python train.py --num_key_value_heads=8 --vocab_size=32768 --norm="rmsnorm" --tie_word_embeddings=true --parallel_block=false --init_std_qkv=0.0224 --init_std_o=0.0 --init_std_down=0.0 --lr_head=0.0048 --warmup_steps=200 --decay_fraction=0.34 --decay_shape="linear" --doc_mask=true --dataset="wikipedia_en"
Each number is 500 + 40 x the weight over the matrix's rms, rounded and kept within 0 to 999. Layers, rows and columns count from 0. Numbers have three digits each.

# layer 5 MLP down (transposed), 3072x768, rms 0.0745, rows 1808-1880, columns 288-383
509534519523456490538471465546551562507454476503506470530520457487489495485424519528538391490435522558500399528400524398539566490575461554548465455524468526481448467487492467495468544538456470528487585478505451516520473479526504473460515507433516406462510543560526338478516490464522505545
513488598480428496494521527579485418484458516480511462573407648525523535562467581492513416503422497472486593512498417445588487540535429515482484535480454514492454558479553465516550451481516614569521489501462538551528588451391541454505433627515521463468616455483512471460517470591471563545
460568431514544506525502445596492544572461498456518529562469454459476491459480484485524509466572498463513503501495515574594528560498512427498505541497490487516521543512534505459590608532506505518535455529464463469513544456562468602493567559456525449519452379478525528611522483500504565475
525472431529472498533535520489499525576476526506489464503507500480485518475555497497549496491510511489496522478483488465467463518526501523544493499539454518511477514534581458483521558445514463516518501525528507437498486507512489521514500530525488524462535470527495468515512478561483505517
566475486467550467483430569487532503491547469508520513470473536428472546512463495513498513476477495517578423457434526524503528539484487440512476587471437538540511460447543541488494552499533532518554482561470527514471483485515526519550482499559461476527531399468521465503494529549536486569
464426544501486564437510493535462538504533553582399492439505601447462512534456456409581479571517532462351457528612445530503540447508573500469459405530354518523565430471483486535587506453467601579459479481372600538494444595558512439464513564444522581486613438382433463504515537566530539373
486482492473483512498559472535507478517534464519501525496482532543482514479537468489486503464526502496476512523549520531483517489490503516528450498516491493488504482509514483479533478503461498510511492518490509503537505492486515481520491545464537512479484503498499545477465470497517505504
501497498543445484393505505480485459455529474478537479561444555481492457442535553517464559504503431535406469563555486546437472558539419565538466485552452524539553499516482512485518505447495430567523469536502494513494487488506435453576408441598458440557494583596520527509458533514489490489
487456475467497552542494529536534457511505480439455513487567502523532500429483557508456521508513475507475446483524470551462474484490513493453482542477483521468530446488507521507487461528495553488518491516565509525463456497518510480501504524480498483498465480513478504499543518491540504509
489497490533429482487450515481431433504500542567470480417490476570523532462482528483456439484552503561495493478526534408577499519471492495523526475586467533651542431421486473474565482490505531457545416627477520528537465446467528589500500475550580493452519493511448533499564424589539460441
499506493480497501491492507496495494493497491505496489497494515511505503491505502511502491494506496506490480489497505498499504513490491499504499493484488492509500499490511502500506507501499491501505507509500495502511492502496519490494513499491507492511499511491495494485505486507491504496
484518476537448501509478468474466523557529456505469589502468476567534456461525500462490544516525498554507562526530517505503460455499513597502416431559478440461530559479493534445501503539534462449443498433531493475539470502495409459450518571506474464519536510526496516494455508468486468476
463535485456546543549502523514494470505539526489476490463520469481534521508498537551490566505501500494536475543521501578526504487505525560529455539450492538439476473518526556511476514501494515467464525541441485525478520520546490532482462481490483501464506505474471473517493460498544547546
541507547485497541561560531522535620526508510498565490562513461469455514497567472496490537390532480472469567495601506464474547476522489497525522439491471463559492505473473488491492500516497441427604532518472416524517460512525478452435517493448472452476463465547497488496501456434506472481
528496412452549497545465446458512467508460525548529472492523465544456486470450563550446495527520588492475483530494555535524464477455471535506477497485491563456498422496492514511437537546520504519471474555465568561496445529553560511509488515557498509478558508492461510490455449547511469434
544511460486520549545518519503581476485524493440495483449457488529483571597456544534414504568629577411484552472515435478427477442532463410478512482422497425494605423500447487475377547442427531401457565492527462524518486499417476495401541528467561467563432479416479516471525455494532525553
498507534482473527499484496532515486453541516499455503478524499435476450513438622468533459468536502493418441492473494487530530474513480456503559484455504472476538546456497531482450541518474469453514420510527542613535504425494572575448469553508471503489452525586497505493466496526461476447
566513498453504451444455516553456523501478560479576470479482516511511504481439474449523571460484478486490543479491507487525392439459546480465443523572539585520439483453514534459490461378486538524627552414534515500548530536525586478523461483475559535434512474589546489378491485595484534529
469509501548467451502501439501559527512457474492494479543534533503498500532564551498460521514409466490496504544510488504472510504518456484497506572490566479573487502532461594501528453446529522542506490503517473507494476476501513538433516455482546543504536563501527523510506558529501446530
465549427590437488476456476440514529425469487605464515510440520570483481484506558474554501502428487511499484524563429565524542534489488438584438469570590529430473565499501539614570509463407481572468439593532379498473417523572508525426513509524435468476525476572416478455526480532480582555
501519506481484503499486489490519493502491504487497514495509504486479489504486508505510504507457504507506517508494518482498508478509504508471499507497481476479465500509481522501505479513489509514485507517491519479504500508521492513482504522517483512489510499534497526494495497485509486491
502441531514507522512552549563517480432505567549473623530506512561553527532523510446523442499514543469463474497537532516514512541478511498476529483510468452420555470474514478533504508461527536546525528490526479465513536492537545534471477474538467485520494582444464440544540518519463489511
476512486501487533507500502479511520498485512500497498472514487499487492506495486500516509503473504495486483475519502511500471509512488506502525541521540524518501501476479492488506494502503496504488505490491513468502461464471486508488480500510506524487480516512502492491505513494473488504
463500544511522444548483562523478447565485492470457469525523551452506447492502506548538534480556502469455535509413506452500576529569529457487415531563514453492547509530526478538524519474489443521472525447505543519502463503494494482435491521488487463516541525505559529516516502497479462533
485505540615594379481463486467554493528516444502519497469436438473454502530531523560442401436424478485534486496457495487451499621495445454492515557482464526490416469438505392486473426436565523496594425561470425505442478540550482384450570521554519491412489471493554480521487490547604510429
562463561523508432500521572520515502480481498427500495492529457472464483557536516539540491537542469531516499543517478512473537486437492518574474478496450535481576478535442524522504444451500503495500508446486485531486503524513511492494503453478479449540511492537543490511476521509524547499
528497554492525340444456544555482483485604442543518501558507500516500500528439417464535457477595587525481493436452472528530525418526465460509468455453592439555456515461525482518485456464465568471467521469497541520456522524547496513464537527441478484494559502475522492530509470493477569491
532474427512515425533451436406557514516517363587565525403463472457499433492457523504461455486435501591483426622518512438577565367522454562464528453512528613591562609637582670467515568441544399518458494583548543406503569607459610462508441527558429566539437558552467449515446468481451410544
442492460456518451446447532475510523470497552482512474429590460553455441509470440525564484492484426481415534447623536495488462553465480541543464557493517440493466537541501395602511539472529484484521514459542567479530411462557511508450511477549542531444514489465529443555448459540568493392
471598497519509477484423546558442515502419504441507456560448502442429519541505542507492471484425506522542588527488543392500470559526531459523432503497404569455501508569530419504462474458515542521469472474482549381547520547537502538533508501464612505471410483557483410472454566470428587567
475507559475463529487479461454506474466538501475526500506524529462490471558508508534483479493475399510476471492534500532501561495497480538495494544549496466498436511495517558455544491520481485480519559527486445529495535551534485479493518513492464500569538509546501469549442501503493526497
502498500474494502515506486498510500485495494491509516492508515502513510488497509501498484492494486508493501495514520498500493493525512499486495485487496510519488497479512501510498504488493500500491507502490501503522506492506504500497483503490488490536500475506509488494504501493500481488
524486574489458446586493390503510472521463453508518492542526506454536509564514418493467474523435442510498432517498490514542502430476388472561505464571519500530464521458497550438464444505470467515524480403556537553460475488540593520444442476466457568478484565485473522485502468599471477484
507519503497492499501504507505504498515505504488503495504499515496496504496497508499492503492490484491501510499501499502488498508492500502501493510502497504507508500494501492500515503490507505506499508503501488491498494507505490492485499490498501498513495512502487503501493501499501496487
508537485468516494509504473534524523525495486524439539465522521509495532498497479455473445476517499546542526473494483571503450514505481432555528481527481485500497489564509509512449519448472498507554516533577519489451523483450478504500504474467457559491453558543580490520522465553489521481
519475511500462485510493536453563493515497478517512507515499491537513485498504508540539451464518481482507507455488517488491522491447555473528506455528483488510477462532473510497484507521520484518533541476492550490490523532516417481472498429469472509518518477489524506458498509525498558486
465466471482477480550487490527510483502519520503522521485454506478490469449511584514535504446518523495479474485497464525517464472497478492451469512466555507483533517520538554510517526477525488505535460472512440504512528510480483545503512477439459503526465452526492466526470491467558529483
523486501469513503489507502479517506476494487485484483501486493509509519493453494480514504504484467506477485487512482532522468494503526478492511482497496478506526500499498498490492492509495495502502485477512499500529525468513514513500523501534536473462503499510478496509514486510488504518
527482510513531490574525490552512510534438534543510436535466564516439464510520476513514501488481500482479587558515475477488567509434457493491517413523518439532573524506485427534503527476438505509469519449478432443453455517435509517435442495383579551386469513546576551466552521505513570503
491495526561500479586510510505551532497469490497416489494435492493461525526481562490488563484564499478488465508533480518421521566551525520470484512579518466528475543456501526598536531515507564533508545489457562572545486502488485509494508480485519505487464516476476485509488477457507473515
485501432572490383565557428547488526461544567406581498475460512559443461494461491492570471571501554503506448471481527516532460594442558503501515486437610520484610572510467445497525423458576514504550556473476533508500536577418448484508450533529541551463481481535510469417463519445426476451
455439503514503420462519443517464461542499500506532527469450482505498453446530490506452414464503491456495449454486509450509527438485518527506453429511435515564537495542557514482476444453476518495509476511534497548416471472510561448514451501501545474530465479551508462403480511484513534482
450505449520480538498507509525514464400503486488460478498478514513463481541532495521449576538482438531508531499408494539490478495550548496580450533522528525500458475483464461487457503444411411514544493547538521507514496480461487500463503506453470533485554519499509537486500503506528430529
438480542501486501494521543543470534496549544460457476515528522494397441528507487469502500519469470523535474462508480526497481513473503557419464485529491481417536490421504475507413460526535522530543489547518511516513504505482469388431517552540461485572517455566479543484477499444460542457
514469497482489483417500446552487499558578477454509519417469526453475577458504519516499442488519520461544448495456504555410457382515645523528475560537564468501508409463505544511463502425561476433483467432514482558515598493506495480450471493508518469468455442561537524428527519523651478493
451509485495463490464470521576520497560502481487506459582441524456470515480533448504429495538505489512471406507522522442483499533469604461577513598514466513510447607469523471510477471458561498513476501473474535474459507524525456518466494448556553483450531499462485552593489491461518528433
599472483488496489482548459570495487584445591562453518478573407563410517513515515574558519461537460475482505518495490546502474475511525536539443550508505531466537526434523474494592467507421536552539461525468529544565529500481638511440532466542503515526499497492418502535556467501493543516
483526447473494560486506480531505466499524519491554474461536504495503501518477482504464476473537532509459526537536528498487476543509524508534456492501498482541500454446442494529442499548571488467521482509519493508466463498490515493430548469529499411499476487515492507519470493492517488493
525493459519501490499559496481423512444500506505563457566555497511511482493502470506523485511530510441521521490520527479494505561496456446557581468503436472492474509498475519535533472494573425490528539469470435479454482444546555543531492503523543451472423519511599429560486497504465470446
482457530482512426474525474552450547465555532509496578492473480561448556518500492568550497400450491514523520517545501503475488477538506542534563514486533517540515449529458454431506464508532521531502537476552553538410515366519539488501516492458489518514579534550557501519464496510518419530
466505475507478485559566479494519499516455587518535571437541555471581498653545575541425520488510524442499499497471521560479539443473444567591437529492494493445488520465506508451525532523456468505570500469425415516591528506510459444487503613501544526544435496502455444525551505466452610467
525488486543474527531487461501516454487465543519503526510476502528508467594496530427495521483510513502458492479512487501520450530536466468449510544505514552517552517482513471476500504522475514484426536518450511431537513516502534520484506476437467481547493514533503533509469537551446482546
470454546457542525474458526532523467501529546541559465574495498540516454471456449565550538471482482393584505557480502565510413507538511540519524494444526509455457559563472570475468446483455530448488515521409532487515536506479507530484495536483483485505548496498531470490538480497495489468
463562546544534486552569451461523499495516485482531491462521538525450553517482473386438539457561453534519538552490427488482495466398474513486448483423480517506488528454511475550488492463483538523635534477500591582473581432470530558455581365513457482423443495536462516521533386441465485509
448497495456473510492476499424507538544538486541423567499574498483451505494513483547493446525501546556581507481430476521463500471458534401537511504519444496563433496531556475485450515451422552515474424479547492534540531498485459541493466455511488473554477521518521500487516519531446520433
546460490524460525534499423535510384522398411519444458362390481543421467564606553564519498470481506447470520469515534527520442479465390507531475470397508519461538558509537495414593456416394531576541544533419519493511568482489430474545549491474453453578500515474540457426450468525376510442
484547480497540521555450425502468380529546520402529495609460528479453467561531478688500527504487564407525474496532463500524576509487495485468511522578454525603486550481468515516503559496553514513421519502462568515516516456468540516469449548534390429499528457546494563522462582497485534477
514504526499491508508515503516481494481514491493505496515507499491501520498507506499488523488475486491482482489483480495505494500511496497537497525485476486508500494515506477513501506523508463484502489508505502499501500523469501498502493519525497475480508503512489494501509499520494508493
453495527490481499458521472429530486428583520413612480507479498613466506499525478564473508494467460491574526496523583451561492474482452542442473538425520529499483503552517510570488523506481489516495473539527456519464516490527556481477560533498544510459534580560450560508422515461532498530
532486476466515496492507521519485515496525511519491479514495469503518519501523541520516495460504497536531486490507529505500516507488514525480506522474493519485500554535524514503510527494505496504542526501509508497489481511521529500496492484485488496499492500506502517513503497480532486512
487458474439554414502486494473553517404532430484431435496496488505458477422459588454432409539436476479595504434535408492497606459549496492464529492553431545459524479524556491495481477545498482505492533494524494535544506489556494462492515446432522540572505540505561503537571530502529507507
457561453507506487486532501538494501442536545442497476521548490506528516501537540551576541514485452562437514478512474521513522496477502520497508544479552473512493504450545476537520485483462481460559469467510478524557497482531500528493486552468458564518483523565538483542512499557478505494
465468580505506451510528442489493500473469519518482464468546492532437468532511589499547486500462513506515469479450506571512455469486455415542463507529510596532480476448559417485463559525435461544542520503486461492524576491475479535507556519511474468490646447548528522408498513422496507612
480477455477487499513542440471504573465553492449464540526522544508420497532534486534528505467463500502534592525492517523540486534482480517485437470560477488500604477479491527455471537465462483488589517470519476441528451491504462510486501552525528482593482599495575441475538466517505480511
462480530479443469480509452532436463565555464483493520559467448583507575496484520508509449467535505522510546531489545465468580570484539516451517488475564486511484543504518419540493528535544541435510433496523593547483551469467483501533522589459417500507465509535494440577542497586563472487
484471518502503569533450561521514475543510493521496429518486531459538516469562507500470457451499453452464526507505523528493530461506526488525444537469546452524420517506492569510482422474491517512478529548539503495563514518512479482487529533443528475574508598491540458532490471430481519481
522460480436529428461541556471474541493524457475464451528558557399438508429487465514508508524541594435483487515531515459511524528501449479447411507535486519424579470385563459548549469600557474466470478522518468537528514503482501443522442493504500528552562612539493455467583399384555445508
503486504491559536518504529445378437478497557505543525556508552545499497509431406525463459478573444551505488481461585489553539481536489561522511545457523612478495522572474528526541438453505549522441481520531461504517499635508419508491570451511418492478387478469562498544430418417509585449
462483588548569548487440521520474415511464501525523546558457507478566516497498563482492461492505473545450509519455475520427509488519534488450511483517476471484493527463494455524472547435463488488489478551449510510492485479524459498538535543539472419482523461503452486452453464535468508518
430559473484502482592527523494481480494499537509541536484643493538520455572501447606406493413511445521629504524514491402503484491560532425503507520447464542411528538514549379487422426568500537408501506456555409415494447558495550500432439447596486516523346490551406467497440526411610577443
535511472505483488492487524487479508474519509491489512476524516473487486478515487460492509477540464431485495465544481477509493491493511519502474569527508494511463453466454531519503497459464479478544521444560468503480450512482501460489510501494499520485459501503557525511474500498479475494
532557503505586498465605435484471448512479539509435576490461530392464455364427534390520511487468436438559443479538455512490591465508488427493511524572486497406535440487480521585455478510461482606601513510482417484538486372502464577445509525533464455491482384532550550441487604489531509544
515508521456519479496511580428477538544511494482591554486498499482537472541530493491515467512525530482508494525530534539513536498448471505411516484521507505526527530528543412486559509448490498471561485527519514580510457471459413526519477519539503454504503526452618468491509525491496520490
# layer 5 MLP up, 3072x768, rms 0.153, rows 1809-1880, columns 288-383
444430548594611471486468506485453511533461543603528512557494454524496458508462485510478485581558451534425625518475523499483521462548544494518407472434480547586534500565509581494404528510515486478471513536517427484632526500549486535520588480520451446551512592502479471530514516433486516493
487512567547480440506401540428492488524466448434390582452500438488535495437570466515537552491541470616459543517539564610510510466457443556562495490485508542516540457484490472578495477538586487578525508483429570378581477492524448413502449499520519510461505420560462492518554472469554491558
533503449468537531502521515505492474495472499456513495491496493518447535480526520480488512502496432524519504481469504528528529494513462515498507476473492548496435504485515507478476493475483464547497519511443475460488467499480511506492491528500498515444503512506505499509475511472475563486
490424576514507524481479523491427522533522542559515420513476518493471494591529458545479495491490527515503510467526499508517470477474493487484562459514433494515490430453471545502478473457483438566478526548493526516494543470541540490500512438488477503460468554501508468495511488500492477472
498437520474403475517469515480436559598475538615466464534454549538434486410493465564523515604429561497347495448430539502497460461472533507526530478542510498515457593504551535487597533398549523540480472438453530391486438482516503468413485528552517475505530541507501524538455511424410526526
504487481500509497517499480512491489484520490520488503508506495493509476447485502513494521528480484509502518493516530512556456523497474570514490491541511529497480511490511523468460530496485523472531456488517486522487509515502478501513512503464506468506491492537465522507508478490489492515
518478555490552475485382465519570520458531539544542453526503584577532542469558522465625439514472506571537551533550452519490478577477624506438450519495494531480456531496500491511554532527372460519449476534445478594401551513564547510533561562466499488479539452549446637556509522487453523553
460468488514454557479487501454508477508472507510516447520408543477498529521505518541530530504559485478461497501451542506480526510463496458537491503530489524530482501516473481433511485551490517489481474496495462488451500515475550465555505527496488498539490525482517568507474515527496477524
498470406509522510509556509498593463554503503537520494481492500507505532511470463440401384591550496526434496520545537457464492517489443538469448486513487614522483523507472501562476459497602462500461470391510450460495513510538462513541456477475542581437515515489495512525451467504534450486
508493503477499507497512492503508502506507497499506500503495487501506500504498501503482505496505500495492502517509500503501498527494505492502486501510504498500497500495509496511500495506496491489508485493497491504514502501502515509500504492495498515509491501505496501498504498515492502495
561488550512434490460537536507520477515519457452507531514373499550462459462501523527549501551508501477480488511520491561571455514489562534417504445520531511420455531482547568541554515545498539453406508454476527534517489495495404481461514444455416470531509410441502509507453486481473448567
487492531542480476512478502458500537500462520517505465518489489482462479488488522481517507506514516496481450462445492490477514522498471451502545490502523531507532498523587424464517545522507474450493509481538465495461510469523475469501515500471502486463547491477519502564528498474509534455
439501487544500437512452454483492529525499552430520511414439460525496485465444507531511586496520401536500437569454454430588500433528474536503473470469574460419514544500468558394434521492496432495489535528477461415510563491515464513490510489534477517527621466510517548524559487508525545506
519444512493517519487526523582503504527507521482485556549487488529480543534509474546567535501462529504511485569507489516498504478532454445510508537481441474505533560499596494459516496570536471465504471523513515506414522533487449394571448485533485572509500463498485546537487526500515509469
533448489565486443523421565518451649455507457568543527529485391531567498568419484430450442494397506626627555517537586489514589479605527474541465537480411555570468479468454577612474552461409600537483544480445583442543544497593539522527541618493440549471525468479490563529444471524493527509
422534531466448493528516490501492487489495504393503496506496419513487432469486597521521505520521523496544501539505491530504523481513475506520521462501523476457447499443495408526546503482555477481533456504512511573517508533506537490468507542531477521540493461476460598540509529523503484439
447465514481504475594477568584568455529530516576532517536525503493454522420552488463511440443384465544447530519518490497540486541443535530545558455579528526467473399478566506506415425521454509507480488528537543550589486516495575488552541499539508547489554538489482482517479521472522531496
528493560498517504551533499505415452543534552552569537530454590542525516587544503524471503484478514540503457471532519504508492508512483449498484468479505554455488502520583456550492555480500550549466502505538517537441488518496481495433466449485482543432466524534505481443504484528466554452
474487424564515530590487528506534416435477467494515518587511496442512474451527612486482474473540525512476515479475513528517496457453629562439501407485519510438436563462500450470537482435498525493512517590491395456465522445482482536488461422453487460469544487525587445426532501475471628451
500516495492510482465518498512513524506511487502503520486489520483477512504496510508508516493490501495495536498520524461502512483513508486487495525477499484520474465520504499512518480507497534496495495507505499471496530483529476519498507509506526492505533497510491500506506523522499506482
476494486500489477488508532477523479468553456488495496553479497497524544507478495554419491478530516492457493479463465476488498480529525497508459534517496453511489479449512507501544590511486591521493527518505459473494511483471537522544422567491529503525500521461407453437539480501473505435
485508512500500506474480498465473493473528522482514500513555500505501508496496484529528480526524519502488503429519506517510471528513504481512524492483505543515488523499521528484465510514476463517471495476504556520502465511478504531503537480503493493513498486504503501472468526498518501500
529547463477449459498537542551547484470528466545462501465432492429412466515513530521476501476447517555502457497537448484484439520499557463517488544484454486520443483496464516452532439468548448472546503517426468442510471521507513501465486494477577474535515552547539482506547542595487507461
551426552437478506547522552502447479546526614467520483554388410479563478541535508532474511556540433515398493499501496547481542489523574546450446476528532506460560435505472502497491474550469530454590540521483508641527468560481479510499538513529613447597473488525538519534522510442480492453
495494497552536496456491461474528543539497470473520486481534468448499492517493415529477486504487495512500462501431520485486452426479479507483500458496478516522439493473495494491501474450513527506479535510526471440570494525526504494507489515449468472487509508521498501512478485539478507522
562473505567433522440460509503529451555480520457590520428542460413334512521519424520516459469537486580435454499575540512471458552495507580554474449478533503518522454535501545428491444521619408559483510507403463417500415563533481472501563454482511490432534514594518491575441479541491510437
565612479452536567515446558347499529583578388429537528635515464540586556609476577401529429447562497461503569474518512490561531411385450583457526536473491456450427543558612514582415370552432433419490496359400567633451452523507466469475532544470446511334426393568560418532495514552560534428
465429514489478459489499470457461535487491519491539517541425493472446493459552471474377510516500554427469463535538475493512487436474490486480539490466550468421484519582510394500461532475511503459490404506527470516520527504536435511564490491471460499566529570519471514475403403513449484521
491505469491604587457491569569490477493426471450543509475483580531497503517538490439532416436430534494509497538430473450532497541487640493506509479507491478549417540491489403539474530495450422451379465486531604535424503467475556492518462452455581513528455430528471464460567384515532530471
464440486452474545530508424520498480508466459544527482464505549508468484439520518453456596492489448516489510477519493434509492461483559554515486534501458443506483554443505491499460462479504515514494490476518454531513488517520521447548416522518518510556481482515435577460446487501546523515
499513513502504498522504486508490513499505500493497492499512496504521492489500498495501512505509502506499491481476509503487492496502497483518503496487499496506509516496490479513500492504508516502498485497481518497521496492501508496500504473521492491493502503506505489491501493516493507512
603481476514531539498529457486455424517544466496440531509485428417445473495542546598580512452523505473473545523457516564500497446492411422486478475447496523478460592534450509495462538455519458521456556532456494502497432547534549563525443528474493452510505354511479567517502479552492493484
495500509489493502501502504505499507489498501490497503509494490496499490490499497480499509498486493490494499485511504506499491506497496508502497481506514494499502502492491483503492500507504496500506490504522517503502499513490501499482484505499505497507503492491503514499498515499499505487
475540559496482513489504462460502468476479540505440499442481527495525544516493502481468530480521508548496518474475493578487466546463527497464480491550506477526472484499537483518475537453446494538559544479511520473480448465450453489487489480434480520465522503524535474548485505525492571510
498499497529457500505529482457524520560569502511461532522585479475463502493474515531480499489506442535531504483470495512506462525489519421534510505502472487493460508491480523474466512536474491501519516508521494513521483492536487420518528511474504523437440491466482519475495479532549476472
471486494514504411524460462492487506550573540462543495470473502484495511437503471490487527490472490493509514520484522515549500527479522498449457495515538473502464543558521512531498492486456454567546492524458536491462511482514495528467496490463523499501509508489503543509476468499520460544
473510500523489528491495534471496553491490502486516514498514490505469486483489494489488474474497506498484489506495500519489503505477500475493503504507530484508465493515511501518534487497484507498509502530528498469503524506473493485492476491477502491493485486467520484510497492503504509500
542501608496529457499462435480543604501457445561572466433593571461538472500545475521570453603518430630460528486487557507545572470495487485550435475519488471464466530450575454449495568438542451584399429398550525423498505464521468450513446566449529487469519453507390450511519546491498556465
504529504544448503506505492530488494566482509564543513517472450543434506473439513487475506506516476466470474456498514492455477500546460495533561495538494490537490502439465499526504559473466616505546550522488522514467486464518511510574503510486426464503508519483543536496508464494543418464
430429453486464463509566465496498512502494558481501546469572411489488530485485407541527444495494479483421453549532536626522405509484500409584436520414525502516500450472474454513483511391549473487504476463407464464374513479396460387483467384553509506491512481462492520504580563515439614528
437555467548498570545467424400487510519531428547489509575558548493480494434476523488519481405424442559462567514488525495518503463549551489476459478529511441494497549411523456511431501528551518467511530509544534481494480445454554474535515486445425460526476456451434500464564443476454470488
535487490484582523427397545529462479467528516476577513454468520581554515607583505524519542566510508484484503484516559467489461574457443489527478480538515444451536531406582456523569505534494579481545486505486529518593467517497508493522524486524446489516509466531473511475451426527579470453
504492460483439507542459528492537492445541519477519481488523507563408530499501517515499498423505417543472502431469490520471509544461470467401486390422527507533528532549488507403453526502477486491515428498490476498487496487500547459498491436491429515549591500490552500575540469510538468490
507499526548484527525473558533417444493561529428522472473443465536545457429543438556495467459502539508453513510457486507482473540431530451531458476555577572539493520450486516527491507518542558561519503547457448547460519483550519530479506466512534476480546556542517531515524485480467522483
456461463500400457523458482559538514484485501467537501445521474498535492467507400533483461549539490476472442532407524489466477485506520554593458486439428475518517560519514498566496469467534501574489533433455464454459537535516467514576509414508404536478479569554538532509554487516545513483
510534536558447479470465459495451472577404484529533490515440523615484523548469499539456513521521472464618462449408484466406505471494533525483421554415538548493496517441416385502464554497520418484515474552552485529553526498427507456592453534488460535528596576510509533492506520465507541495
467467458514478462532551485443498530528502552455517549487501496485459515447507521568519488494482517501499533474516502511519429568486508545509498544535528499519513533519472503509479478552480502492510472523481477503483474555487512511548457525565432498424596552513401515532480470519520534509
493474485497515469540538537482448500554434469498519456531517504508514510478438566508512549418549485503514519458478485533498487446539475500586524479534495511467460551541502445537523458483479440537492498472485466489484506534519545531466467504486463492509568518495497490521508486560572525505
539477517454456480484532479556518517473536487515499489423489529469535507498473437551488492473512552491595496503510499481487543526518523543555493572446478482522472524458488507493526467506516485511512518505471523441492453460537554447514547491499551500477588475462494548496502389497456444526
405486503502486467462485567480451536489539462463535583463424557418474529463501429530503547491456579525516476500567486621432456599519574478506531494438468549490526509475482499465511521418540382557503491526530462420433386516476411496560475421496495469530515399448441440434549480542457483564
558545504455549462463455458476479487485518508525445414490488541453525535487515554488484487517550450517499437553533523510463555463566535537488482520569480505520469503472447503506501532499573459550549516492466473462538511468408427539548482478474443521519509517543523545484516510501481523537
535485524485519500497478443540479497578531515484508443525469568508514492466485552508527451520502505531428476501554549471510516503473487515513492475575514513480481441477506514483488546488479433462552513463496504487606539492430573441485475480450576474514453513576487456496472473523552441469
606580457503510494560440403472523506411490502626530533534499473582527442613533401457499519524576530513364546463463473451368532430457541468496419432460440528455458461439458437555502545577487434476408437475524492559583415458499468474522515450459471602479447518444531405530565434501506480483
502573583426516600510518443504535497466520466573492452540509577464482409558495506451453424473530545496465473489437565519505488538572551467505543521508492518515567505567511392516545539399565583561513442555501481556529451503477518499538486488426424453517502548496509587469482490495514520425
520472445482535462529557462531492505536493491468574552530523454475522515466545414499493471459450522492462559506546627641532600541486515519533505505493504493484506497503617541476499492560559457443527601510465437499504370486514531560471475437480525502481535550567548527438508527480492567575
543591627521501487368474450507488483447561377495519490394393673555485428562543569550495496462446421542480493532516543485452480538482467421453523492488512512456519600558522452489501520521474500512526457496547557499536531459497568454528490444346473439523528450442506558567418394499558483439
522515499512499502505505486509499487491514498498527492511475533495493509505508505479495501496501499509485502506493519508492493481505525485494495522508505480538510497489477483490517516504492502503486491496525498513496530497511511505523513512472495502507499505516509501488484481512498485513
436531528455565507504560489523509473519564487522478440539483481516600434525530477560433627458529466485473405530583505476471427474518509416527517473492489433496483477536587585544407556518473477493519530423416412560529477492463502477542468484462524510556467630477516495596498453506426478474
506522480468500497531514483512510486486521533459492499508516514490514499518507491516523499485507495489492493490495502488541453517482519502492466494480520513506493510500511523498500500452496505511518489500488491502485492523477515528487489536515522498514486491514484521441484491513506512548
473477436433498541518475455539549416484453543537513496511518509462497459491551565481481488500430504461558501504519455575460552526480535570506549501460523422526525499469491559499492521514490460502542531511479491514469426570520503506505454477546529454564511451558572542570524486458425505495
500505530519536507509476465491509510497480529470507501511564463562468488427487454495560503501491521513431556518445485509518498487528489500526508543475429547508502489500608485534534530485523520452534491434455501502498543503569480527554478470562518505554512471493521540499534492459480495541
425536450475546415498521462470522493518532507462421510510489477397476421626529544516519487348480441471452436543462510524534472385505479522480518441468402512491511539513532525425517593500542482509535536491481485475452443492480439492500434507501598515557507481519413600509638458472465558520
521500501512507575530451488435512539517542464480467519506502457440518510546446477508431539390445456584457533535589506426468485459495515518570532501515500485596471463508534406507429526526506467528494486509527487478438463490503531566474444502522517503541436509511566543505501524569537587430
514463557541549460560452563503545502429522536448510544573523480497529519483495471566537441453483540512434433538427551516516438447440543531574524512472558491445447439551490541397516471514516522516494508510560496508489514407559396453501493459501608547465563508492541568522473475470520538533
503463504529496536482527450477489504505526470494491530471502552513537495480469491480508540539532500472521468523445526573497497500479541549534582580516459473495498512486473486553510531521535494481512570591484453511527507528563510431492505462523481505478521464523481473551589470520453525477
557491514475477475486542437476513515521457483523562495502484591553467496489463488494495502443492541563525541516512428482532495493503427507484519571552479438507518477529495473490505549531578452516581489452496493407599463506587573390524532467565544482430518499479564509503566436466507400495
468436508473527444462515484514468495465512550577531566597440524522423530541454422556498489529615463517499590476513548428503453478550560464502498523507529563422562484503545493538509440391486539476481464459535501489609480555505438445526488425530489532458465525469469564542511476498468560552
500485530422507514556473486486532509410568545507500558469455532507534529450537458503532519459481511525503479517493500479524489477542495506527559495546463417553534450461476509491504532421484498505552574549544523493480507501539445485396553551489484485516488484504498501488518437482514449463
505426466471522549556496543538453545547588534537437502495377468464445425490535437433451504514519464508452507501466511413467480541554523486479519531476477473485582442561521453500508521572528509539494434505527565422470487489517496531503532462522569401576498474437461586503510475624485568423
541491521430495494542458518504448465478526492461515498507485498526484539459507511487517540541598453545497485458497452499476486493427504526499483528520523491463474532537491476541514500513438564509511487481528515475527488498499446459536479544493499514494476547510454518468439543492528505482
531508487460515512498537411532494466488411534513599474474508567485494534479494480459484459549440437528420501492417516472559405530534466465433503452507471501416444514539488615537636468477503529515616532568503457486606427510477541431626566447586591450459554396524425575624472601500536484377
483518538510453502547490583491563529510487519428462493509448544449514489404525514519510485500452448506503431490483549542513491487497491515546510459425546470458560537555492526529444511509510543526490538479536553511508464499543458491535463537540448521506495483455497518421499505555499511507